From a checkpoint of a small transformer trained on Wikipedia: a variant of SOAP for these matrices.
Each number is 128 + 32 x the weight over its row's rms, rounded and kept within 0 to 255. Layers, rows and columns count from 0. The size above them is the row's rms in percent of the matrix's.

# layer 4 MLP down, 192x1536, rms 0.162, rows 145-191, columns 192-287
size [ 99  98  98 106  97  98  99  98 103 100 107 102 104 102  97 103  99 100 100  99 105  99  99  96  98 102  99  93  97 100 101 101  96  97 101 100 101 101 101  96 102 100 102 103 100 101  99]
[[103 121 195 119 118 155 108  80  70 174 125 152 149 154 132  85 140  89 146 129  90 138 170 135 243  94 101 109  93  81 138 144 144 106 147 226 140 111 129 155 103 111 131 137 127 118 136 209 182 164  85 167 193 191 146 183 116  97 110 135 132 167 129 171  58 131 140 183  88  83 143 112 111  97 178 166 155 115 152 102 148  97 103 175 156  91 120 104 137 143  75 157 119  81 141 155]
 [168 216 119 175 115  95  82 155 151 122 126 120 125 134 116 142 155 185 104  95 148 115 158 125  90 149 180 163 128 103 142 205 134 124 146 143 120 147  99 130 153  81 165 203 108 150 161 106 125  98 198 103 155 151 136 113 166 167 116 126  76 176 183 101 143 121  85 126 167 115 133 152 113 114 113 175 130 173 164 126 123 160 128  75  67 112 135 120 170 151 168  97 139  54 148 128]
 [114 109 136 116 154 102 130  57 137 143 134 157  90 109 199 107 109  68  67 164 134 128 151 147 140  95  97 108 115  69 139 166 160 150 129  99 124 177 133 152 133 140 132  83  73  92  96 112 136  83 130 163 163 205 183 130  98  89 123 121 100  64 147 158 110 141 142 139 147 150 174 114 149 115 153 100 133 171 160 153 178 156 138 131 173  34 102 104  66 183 121 175  78 100 180 122]
 [205 144 139 128 164 141 110  94 131 140 100 116 119 139 158 141 153 136 159 140 103 135 133 117 143 134 160 170 148 115  95 103 145 152 195 123 106 129 101 139 155  85 134 176 157 194 157 160 147 131 181 153 126 133  98 112  48 123 143 138 171 140 117 111  43  85 160 120 167  61 159 129 134 130 118  92 123 111 137 135 173 142 134 145 116 161 186 123 220 171  51 154 102 133 113 159]
 [136 110 135 143 141 101  93  99 137 108 121  72 154 118  87  87 130 125 146 138 167  87  81 141  92  66  81 185  91 113 124 137 111 173  99 144 135  45 130 174 120 134 110 120 101  81 128 136 139 133 129  89 158 108 124 136 124 103  72 137 127 128 118 149 148  59 132 114 174 157 150 154 160 106 175 118 197 148  74 144 119 183 114 149 112 123  90 123  75 104 134 118 150 149 145 117]
 [178 106 137 104  92 154 129 165 100 138 117  84 139 153 129 190 128 156  93  77 124 142  89 141 102 116 158 115 129  83 115 163 110 146 136 135 135 160 163  85 142  86 131 150 144 112  70 125  70 128 179  93 113 116 121 142 150 171 100 110 161 121 150 121 113  67  85 142  99  83  68  99 157 148 104 135  91 113 167 153 133 141 140 110 155 133 165 112 112 114 153 102 113 154 103 120]
 [163  71 136 121 155  83 202 152 116 156 108 111  78 135 131 120 118 148 155  77 131 107  93 142 136 125 189 142 136 105  80 103  85 108 114  83 144 107 121 149  87 109 137 103 104 133 163 147 102  82 104 139 174 172 119 128 131 101 137 121 122 115 132 152 144 125 158 123 102 152  96 133 183 160 114  75 103  86 125  50 175 118 216 126 139  69 125 124 132 128 108 120 102 150 108 155]
 [155 103  71 134  72 160 191 124  59 133  72 154 128 121 139 140 114 123 159 130 120 143 103 125 124 119 145 131 182 116 110 190 121 164 104 167 159 145 145  57  55 114 122 190  57 148 137 122 128 129 135 194 166 125 103 133 195 173 152 203 117 158 129 144 134 131 135 179 153 118 119  91  87 112 154 103  95 173 184 146 125  71 115 108  94 117 184 134 100 138 167 167 154 120  56 168]
 [ 96 148 129  74 212 165 174  94 132 123 179 115  76 113 107 148 102 128 139 166 137  82 128  97  63 155 192 174  83 117 167  40 138 117 106  88  91 135 133  78 103 159 117 113 135 119 125 158 202 132  89 136 167 189 110 111 155  66 108 181 127  97 125 166  80 160  70 130 120 222  91 159  92 166 118 110 151 161 161 139 118 152  95  98 127 140  77 146 138 122 158 155 185 196 122 119]
 [118 149 169 152 154 178 181  77  52 141 160 153  97 115 119 126 134 160 164 109 114 127 153 102 157 156 110  99  66 131 132 137 119  82 111  68 110 136 131 141 162 142 123  38  74 158 118 105 119 132 113 117 138 108 124 143 117 119  96 115 129 118 125 113  94 163 115 109 143 121 169 196 100 124 148  71 103 133  94 157 174 104 152 161 154 131 147 107  99  33 124 119  89  91 161 179]
 [140 141 156 145 156 113  97 134 147 175 104 112 177 151 125 120 114  85  98 176 142 150 145 124 161 150 119 176  79 164 151 116  99 141 208  86 165 175 144 188 111 139 177 158 145 134 142  96 117 174 133  93 159  57 126 152 105  75 138 101 120  98 144 124 141 146 120 145 140 114 147 171 101 142 103 105  98 106  87 160 171  89 121  59 108 144 141 129 179  98 111 173  85 134 101 157]
 [128 134 121 137 117 172 138 159 144 158 185 121 150 137 144 131  90 135 117 159 163 182 174 107 112 177  92 131 137 149 163 107 158 140 184  69 188 198 172 175  78 181 104 148 144 154 169 144 152 165 120  86 137 107 111 165 155 157 146 166 108 132 191 128 132  56 116 125  92 157 126 141  60 122 105  94 148 159 161 192 140  83 145  98 106 158 124  94  87  92 146 127 126 103 148 142]
 [112 165 137 107  84  93 108 152 138 108 127  90 157 180 120 128 110 124 122 103  97 130 173 143 144 145 158  96  75 147 109  80 167 129 105 109  81 127 143 191 141 127  85  92 158 123 155 151 142 150 126  66  81 142  94 102 127 157 147 164  98 166  77  91 158  57 143 144 170 102 203 150 157 109 124 152 160 140 195 150 125 130 109 107 130 124 114 131 103 107 107 143 116 160 100 158]
 [122  62 193  89 154 165 190 167 153  94  82 131 121 164 105 143 124  82 186 110 112 140 164  91 122  96 121 136 104 103 101 100 147 151 155 117 137 115 104 126 201 103 105 105 210 120 191 123 172 146 130 190 133  85 112 140 176 128  96 139 170 170 194 131 148 131 145 179 121 131 107 152  98  39 188  81 103 166 191  98 133  98 108  78 104 120 109 143 110 162 110 135 115  50 115 137]
 [134 142 153  94  80 141 114 137 171 132 137 175 137 117 113 159 114 134 181 132 155 148 144 148 102  89 101  82 144 126 176 104  99 141 128 116 131  95  82  82 122 161 165  69 143 104  74 164 112 136 148 103 103 118 119 102 192 100 144 115  85 131 133 107 130 128 109 139 164 143 151 160 152 166 123 169 120 117 107  99 135 125 142 126  51  95 140 128 221  71 106 189 166 161 162 140]
 [147 185 112 176 127  73  76 140  61 128  95 102 137 160 171 116  91 158 114 105 146 132 133 103  92 144 135 167 142 145 157 162 145  92 112 105 117  81 111 139 125  89 131 132 103 158 141  95 138 167 133 154  94 122 131 103 119 110 114 140 129 146  76 128 153 173 207 145 100 116 145  80 161  77  41  77  87 178  94  95 101  95 108 103 162 169 157 128 139 187  87 187  66  95 162 123]
 [149 117 175 170 151 181 154 145 105 121 173 112 112 122 122 149 120 136 117  82 147 116 106 106  85  86 139  75 165 122 102 169 139 158 158 128 158 145 134 100  91 136 143 111 114 138 127 140 125 124 105 141 122 146  71 156 117 138 157 187  56 154 154 121 102 119 125  72 184 109 127 108 132 190 138 111 140 162 131 138 121 158 187 134 144 129 104 129 112 170  80 108 198 117 120 110]
 [142 192 130 141 210  60 172 129 141 117 153 123 118 113 120  63 120  84 160 145 154 101 115 167  96 174  67 110 139 134  75 111 131 179  69 147  62  77 150 110 105 136 135 109 143 126 146 145 155 121 168 119 128  81 130 136 156 163 157 173 148 123 173 168 145 109 116 138 160 112 126 117 166 101 150  66 168 140  94 169 174 103 119  95 122 144 173 141 117 144  75 148 125 174 103 115]
 [170  84 127 121 203 159 157 134  89 134 127 108 113 149 211 198 126 112 104 173 100 189 130 135 161 151  82 139 152 132 172 113 163  99 138 113 123 164 142 130 129 100 176 128 134 164 131 181 162 114  87 123  95 142 109 158  85 126 140  99  31  70 130 167 158  86 143  52 148 166 155  85 116 181 117 131 146 158 138 144 146 103  82  56 118 135 159 108 128 137 105  92 135 136 105 121]
 [109 161 122 131 157 137  93 151 133 101  58 115 126  93 118 161 138 117 120 112 132 161  87 151 161 137 116 127 125 111 233 124  94 203 104 123 153 136  92 156 126 204 136  89 108 116  77  73 149 116 128 135 107 126 132  98 105 165 137 101 112 146 133 139 129 105 161  98 125 104 180 154 117 154 122 166 130 134 141 101 169  98 175  85 155 111 119  92 145 136 150  87  93  93 149 102]
 [ 88  86 120  52 153 158 128 159 129 134 161 120 156  67 127 102 117 113  64 102  60 128  88 117 121  59  97 123 161 130  68 162 136 153 110 156 101 145 145  71  73  56 180 133  86 134 115 114  98  94 108 167 123  89 121  91 137  97 121 118 127  70 131 201 161 151 135  61 149 137 184 148  93  43 120  88 117 105 145 114 123 154 139  68  81 157 112 113 114  99 115 169  94 104 114 146]
 [162 143 160 172  99 167  92 135  93 131 154 114 165  81 157 150 206 197 111 155  92  79 165 127 151 115 155 106 188 117  82 143 118  74  91  92 102 157  86  93 200 163 163 147 109  93  94 137 102 172 129 109 188 140 145  94 120 142 134  67  96 184 164 111 153 154  62  81 127 115 108 139 190 166 124 148 163  77 125 108 173  98 128 162 123 162 168 112 149 174 153 147  70  70 117 124]
 [124 162 127 156  73 154 119  88 145 151 114 112 125 130 148 165 145 146 188 106 103 123  74 135 113 166 166 120 122 112 181  87 135 104 113 137 120 157  92 149 128 123 119 123  78 142 121 142 157 112 134 143 112  73 112 139 127 122 165 135 190  59  75 152 100  48 136 136  93  99 119  92 141  35  84  95 188 101 154  97 138 136  99 171 164 103  94 114  82 129 122 123 138  88 125 120]
 [118  83  80 178 191 123  92 187 118 136  73 100  71 162 132 116 118 100 162 188 123 103 160 133 114 140  89  70 193  87 162  71 150  81  79 105  55  73 177 164  96 104 124 172 111 170 121 145 130 148 122 117 104 119 163 147 176 147 135 137 118 104 125 141 116  92 121 143 136 145 142 138 166 151 123 104 133 128 123 149  99 103 129 196 119 130 171 115 105 125 104  89  96  98 117 116]
 [137 156 123 117  88 131 146 166 137 115 113 125 144 152 144 115 127 144  62 134 127 130 158 118 120 173 151  95 137 111 184 154  46 147 126 173 175  74 124 125 121 167  86 165  97 132  80  81 163 122 153 118 165  73 140  89  72  91 114 124 125 112 194 160 125 111 164 158  96 112 125 131  95  98  97  88 143 128 140 108 123 123 148 113 155 197  59 127 118 115 159 106 155 155 109 127]
 [173 163 110  97 137  74  47 142 111 136 124 138 102 135 150 129 102 105  46 134 101 143 115 150 124 137 137  83 149 124  99 153  86 126 106 139  84 130 145 180 123 164 170 159 119 155 131 138 119 135 112 145 169  66 133  81  57 174 107 177 125 107 100  48  89 131 118 133  92 166  78 121 124 135 146 113 103  98  75 128 161  85 174 161 123 100 126  99 148  91 149 116 162 111 147 186]
 [111  98 145 107  96 113 142 134 130  84  82 145 160 159 131 145 141  99 143 127 100  97 141  58 128 101 100  98  89  98 124  98  99 117 121 128 127 110 116 116 130 182 143 185 139 153 183  95  98 108  94 152 179 162  76  90 171 160 157 147 205 136 154 196 131 114  96 119 179 120  72 144 113 116  83 101 120 160 214  55 107 127 141  98 190 135 102 175 129 157 138  82 174 139 122 118]
 [178 154 140 102 144 123 132 151  88  82 114 115 159 168 100 106 126 166 142 139 175 145 103 149 204 158 152  78 116 113 132 125 152  67 110 128 143 108 117 167 122  52 143 111 190 118 136 162 107 160  95 134 146 144 130  97  75 136 129 143 128 147 116 133 131 145 183 114 180  83 138 106  83 148 125 127 104  86 150 130 100 104 113 128  96 168 152 126 111 121 124 190  71 123 111 125]
 [179 132 176 157  87 103 123 186 146 107 134 137 167 160  84  69 128 122 140 118 139  92 129 118 155 129 200 130 115 147 108 126 122  81 137 127 118 124 121 147 133 141 112 171 135 106 136 175 166 160 142  99 110 162 131  95 151 131 184 137 143 161 124  87 103  64 122 125 165  63  73 100 141 129 130 131 119 180 121 145 153  83 149  73 144 114 131 169 166 111 160  26 167 125 105 106]
 [176  30 105 111 150 111 126 110 108 165 142 128 109 139 119 133  84 190  69 142 181 190 151 122 138 191 149 158 117 109 183 196 115 134 160 154  88 139  24 156 148 188 156 188 123 120 137 129 133 157 129 164  85 157 128 140  93 198 127 184 145 109 146 161 120 109 145 137 145 130 181 108 100  56 107 116 115 183 130 148 180 152 103 129 107 110  76  80 145  93 132 102 117 105 102 114]
 [138 180 159 165 115 111 231 138 138 115 141 104 100  92  75  97 103 151 121 110 147 160  99 181 112 134 120 128 131 107 143 151 150 180 116 104 140 194  77 106 110 160 128  98 127 114 159 167 158 142 158 114 136  44 141 152 151 172 117 134 159  78  95 127  95 134 110 116 112  70 109 133 122 117 174 120 134  76 110  69 153 209  76 177 173  98 122 149 147 105 150 109 137 103  78 177]
 [168 159 139  83 140 110  80  91 144 130 119 132 161 142 190 218 125 134 173 107 118 118 156 150 133  96 213 151 162 135 118 129 141 107 160 202 163 164 138 114 107 192 143 101 156  66 124  51 184 185  88  93 120 102 155 113  68  63  89 164 125 184  89  91 128 101 174 150 160 132  82 145 114 134 117 119 174 136 176 118 121 114  94 120  76 175  69 105 130 127  91 114 135  62 175 128]
 [164 133 135 141 115 119 114 202 169 159 150 134 143 101 128 144 138 128 139  95 129 129 161 133 144 103 119  96 123 165 109 125  77 208  82 119  99 103 139 124 105 149 121 159 160 123 180 160 125  63 187 115  67 175 150 135  95 161 128 140 147  42 176  79 131  93 156 165 126 238 110  94 129 171 141  77 168  96 102 144 152 100 128 118 160 100 151 107  95  74 135 140 142 108 161 161]
 [136 129 136 159 120  64  58 137 119 107 168 191 146 110 137 140  68 138 113  98 108 105 108 121 145 125 131 165 156  86 124 137 146  73 113 133  97 178  89 114 133 161  69 136  57 142 120 167 151 124 169 131  98  55  85 159  82  98 155  72 123 120 165  97 192 214 129 142  95  98 224 122 104  96 153 137 124 118 100 103 111 180 110 123 112 174 124 112 115  91 121  99 147 132 133 154]
 [106 115 141 163  70 133 167 142  77 127  84 111 137 146 100 142 121 153 154 123 130 134 154  66 136 111 126 136 164 150 165 118 108 101 128 109 177 150 159 146  87 103  90  89  62 192 227 103 112 104 102 148 126 144 152 140 176 106 104  93 127 107 126 155 107 125 143 127 142 179 102  69 186 159  86 116  93 107 109 125 145 139 144  77 143 137 148 107  71 135 132  98 124  52 114  95]
 [134 122 124 147 159 118 149  57 137 144  71 142 201 129 107 170 112 118 153 140  91 119  79 135 151  93 129  67  53  80  85 136  95 130 154 127 117 122 132 160 120 179 178 158 126 201 119  92  99  62 144  76 121 112 138 152 167 130 143  92 172 111 137 149  74 173 142 111 104  74 106 151 139 133  88 166  87 140 130 102 125 167 187 157 134 153 114 136 142 159 106  79 105 155 142 121]
 [153  98 143 127 113  73 182 184 144  97 115 146  95 170 112 174 110  89 144 143 149 117 135 134 158 154 154 146 190 182  94  97  86 181 146 143 105 101 111 187  93 119 133 159 148 106 177 138 132 102 134 120 109 179 121 118  93 109 176 152 171 145 147 169 145 108 175 116 120  93  77  99 112 111 181 147 114 127 157 140 108 132 113  79 116 130 100  70 151 162 141  82 144 131 124 146]
 [157 134 102 145 103 142 168 154 134 132 141 110  67  66 177  96 178 182 153  96 152 138  79  92  98 154 155 123 143 153  90  73 150  98 172  99 137 137 135 118 129  90 175  99 196 147 134 127 144 104 131 168 117 122 132 185 129 124 130  89 147  63  50 122 147 141 164 110  98 166 176 141 132 112 105 113 159  93 156 120  92 116  57 108 136 174 128 124 148 133 155 160  95 111 198 167]
 [172  91  90 134 128 119 113 108  99 148 127 154 156 171 130  78 170 122 120 134 124 137 119 187 122  97 140 137 124  99  69 139  80  99  67 124 145  69 170 122 154 177 118 116 119 165 120  60 110 160 168  80 115  85 100 115 159 164 127  58 245 149 135 145  92 131 115 177 148 120 120  64 152 103 111 121 159 159 127 129 122 123 166 136 113  76  80 100 124 191 166 138 144 136 145 128]
 [125 157 112 174 178 108  74 145 102 124 158 124 137 154  84  77 150 150 106 137 183 112 143 107 102 160 149 164 165 114 152 117 167 181 139 128 114 131 125 160  89 121 127 135 115 106 155 108 124 145  82  92 181 143 175 127  73 109 189 117 167 164 167 195 142 106 120  92 144 138 233 143 163 202 145 109 147 122  88 174 128 123 110  78 153 109 105  92 136 114 134 124 131 116  62  95]
 [106 100 149  92  98 153 108 192 107  67 127 143 103 172 151 164  89 145 111 122 167 102 167 158 109 113 150 151 131  98 120  92 108  87  59 118 114 106 128 113  64 105 106  71 101 183 133  82 148 102 123 112 111 194 147 136 137  78  93 110 150 118 130 130  94 168  80 128 124 167 147 162  69 154  87 157 115 149 144 122 167 118 137 127 115  52  63 161  97 142  95 130 194 176 103 127]
 [168 118 142  68 124  96 172 164 108 149 129 126  87 167 150 140 131  60  93 130 114 144 143 136 156 100 157 122 121 131  73 104 144 183 112 114  92 128 124  63 168 104 109 160 137 100 145 124  97 161 123 119  68 219 112 140 121 138 147 130 120 133 149 102  82 146 117 141 134 120  59  99 171 104 114 115 132 118 174 197 126 149 102 129 179 129 133 104 163 186  99 139 164 163 133 110]
 [ 84 100 184 132 151 192 139  87 149 124 189  92 111 121 175 133 140  84 121 119 123 133 138 106 150 132 126 134 143 111 215 143 170 123 111 100 117  82 163 110 131 175 108 157 126 106 119  87 102 137  73 155 149 199 134 161 163  70 151 104  91 132 153  79  62  90 138  86 112 141  69 147  98  78 107 136 127 136  88 110 138  91 190 140  71 111 133 179 130 123 145 116 164 118 106  70]
 [110 111 164  78 117 128 159 123 133 119 170 104 137 144 144 120 131 107 121 100  95  64  87 139  69 101 173 143 187  94  77 115 134 145  80 105 145 125 113 123 119  77 139 145 104 121  65 105 163 124 130 144 162 183 144  86 164 145  98 133 148 118 136 118 176 147  98 159 152 132 146  74 144  91 125 153 125  92 195 123 131 137 117  94 144 107 162 161 128 113 158 157 111 156  97 135]
 [125  93 113  99  92 111 137 117  63 115 120 111 100 127 119 109 140 132 173 109 129 167 112 195 112 110 111 102 126 202 173  92 134 147 153 136 133 134 167 146 167 110 159 125 131  66 110 111 117 148 118 136  93 128  88 123 127 112 136 113 119  79 109 123 134 113  75 109 143 149 101 156 170 124 162 214 106 135  74 111  90 136  94  70  88 102 182 146 145 127  66 147 110 137 137 127]
 [ 87 113  81 174  87 129 126 133 125  96 138 145 148 142  89 105 130 133 178 141 132  90 125 126 138  98 150 138  96  83 143  68 117  98  96 157 103 153  69 115 127 100 170 137  99 100 135 101 106 150  86 127 129 160 129 171 173  95 113 128 111 141 160 122  70 125 110 131  91 122 144 119 166  54 123 108 110 154 159 182 148 155 175  83 119 125  76 138  84 134 202 119 119 114 119 135]
 [135 147 139 117 143 167 167 138  97 146 113 105 143  96 159 183 133  85 177 116  80 126 131 127 126 137 117 129 160 171 139 136 125 120 133 155 156 127 127 147  99 109 119 103  34 107 134 127 107 130  61 102  82 163  74 119  83 109  89 151 144 147 132 118 132 186 119 134 114 190 138 138 154 127 126  55  75  88  69  97 135 144  98 163 116 145 125 106  97 126 145 125 109 139  83 124]]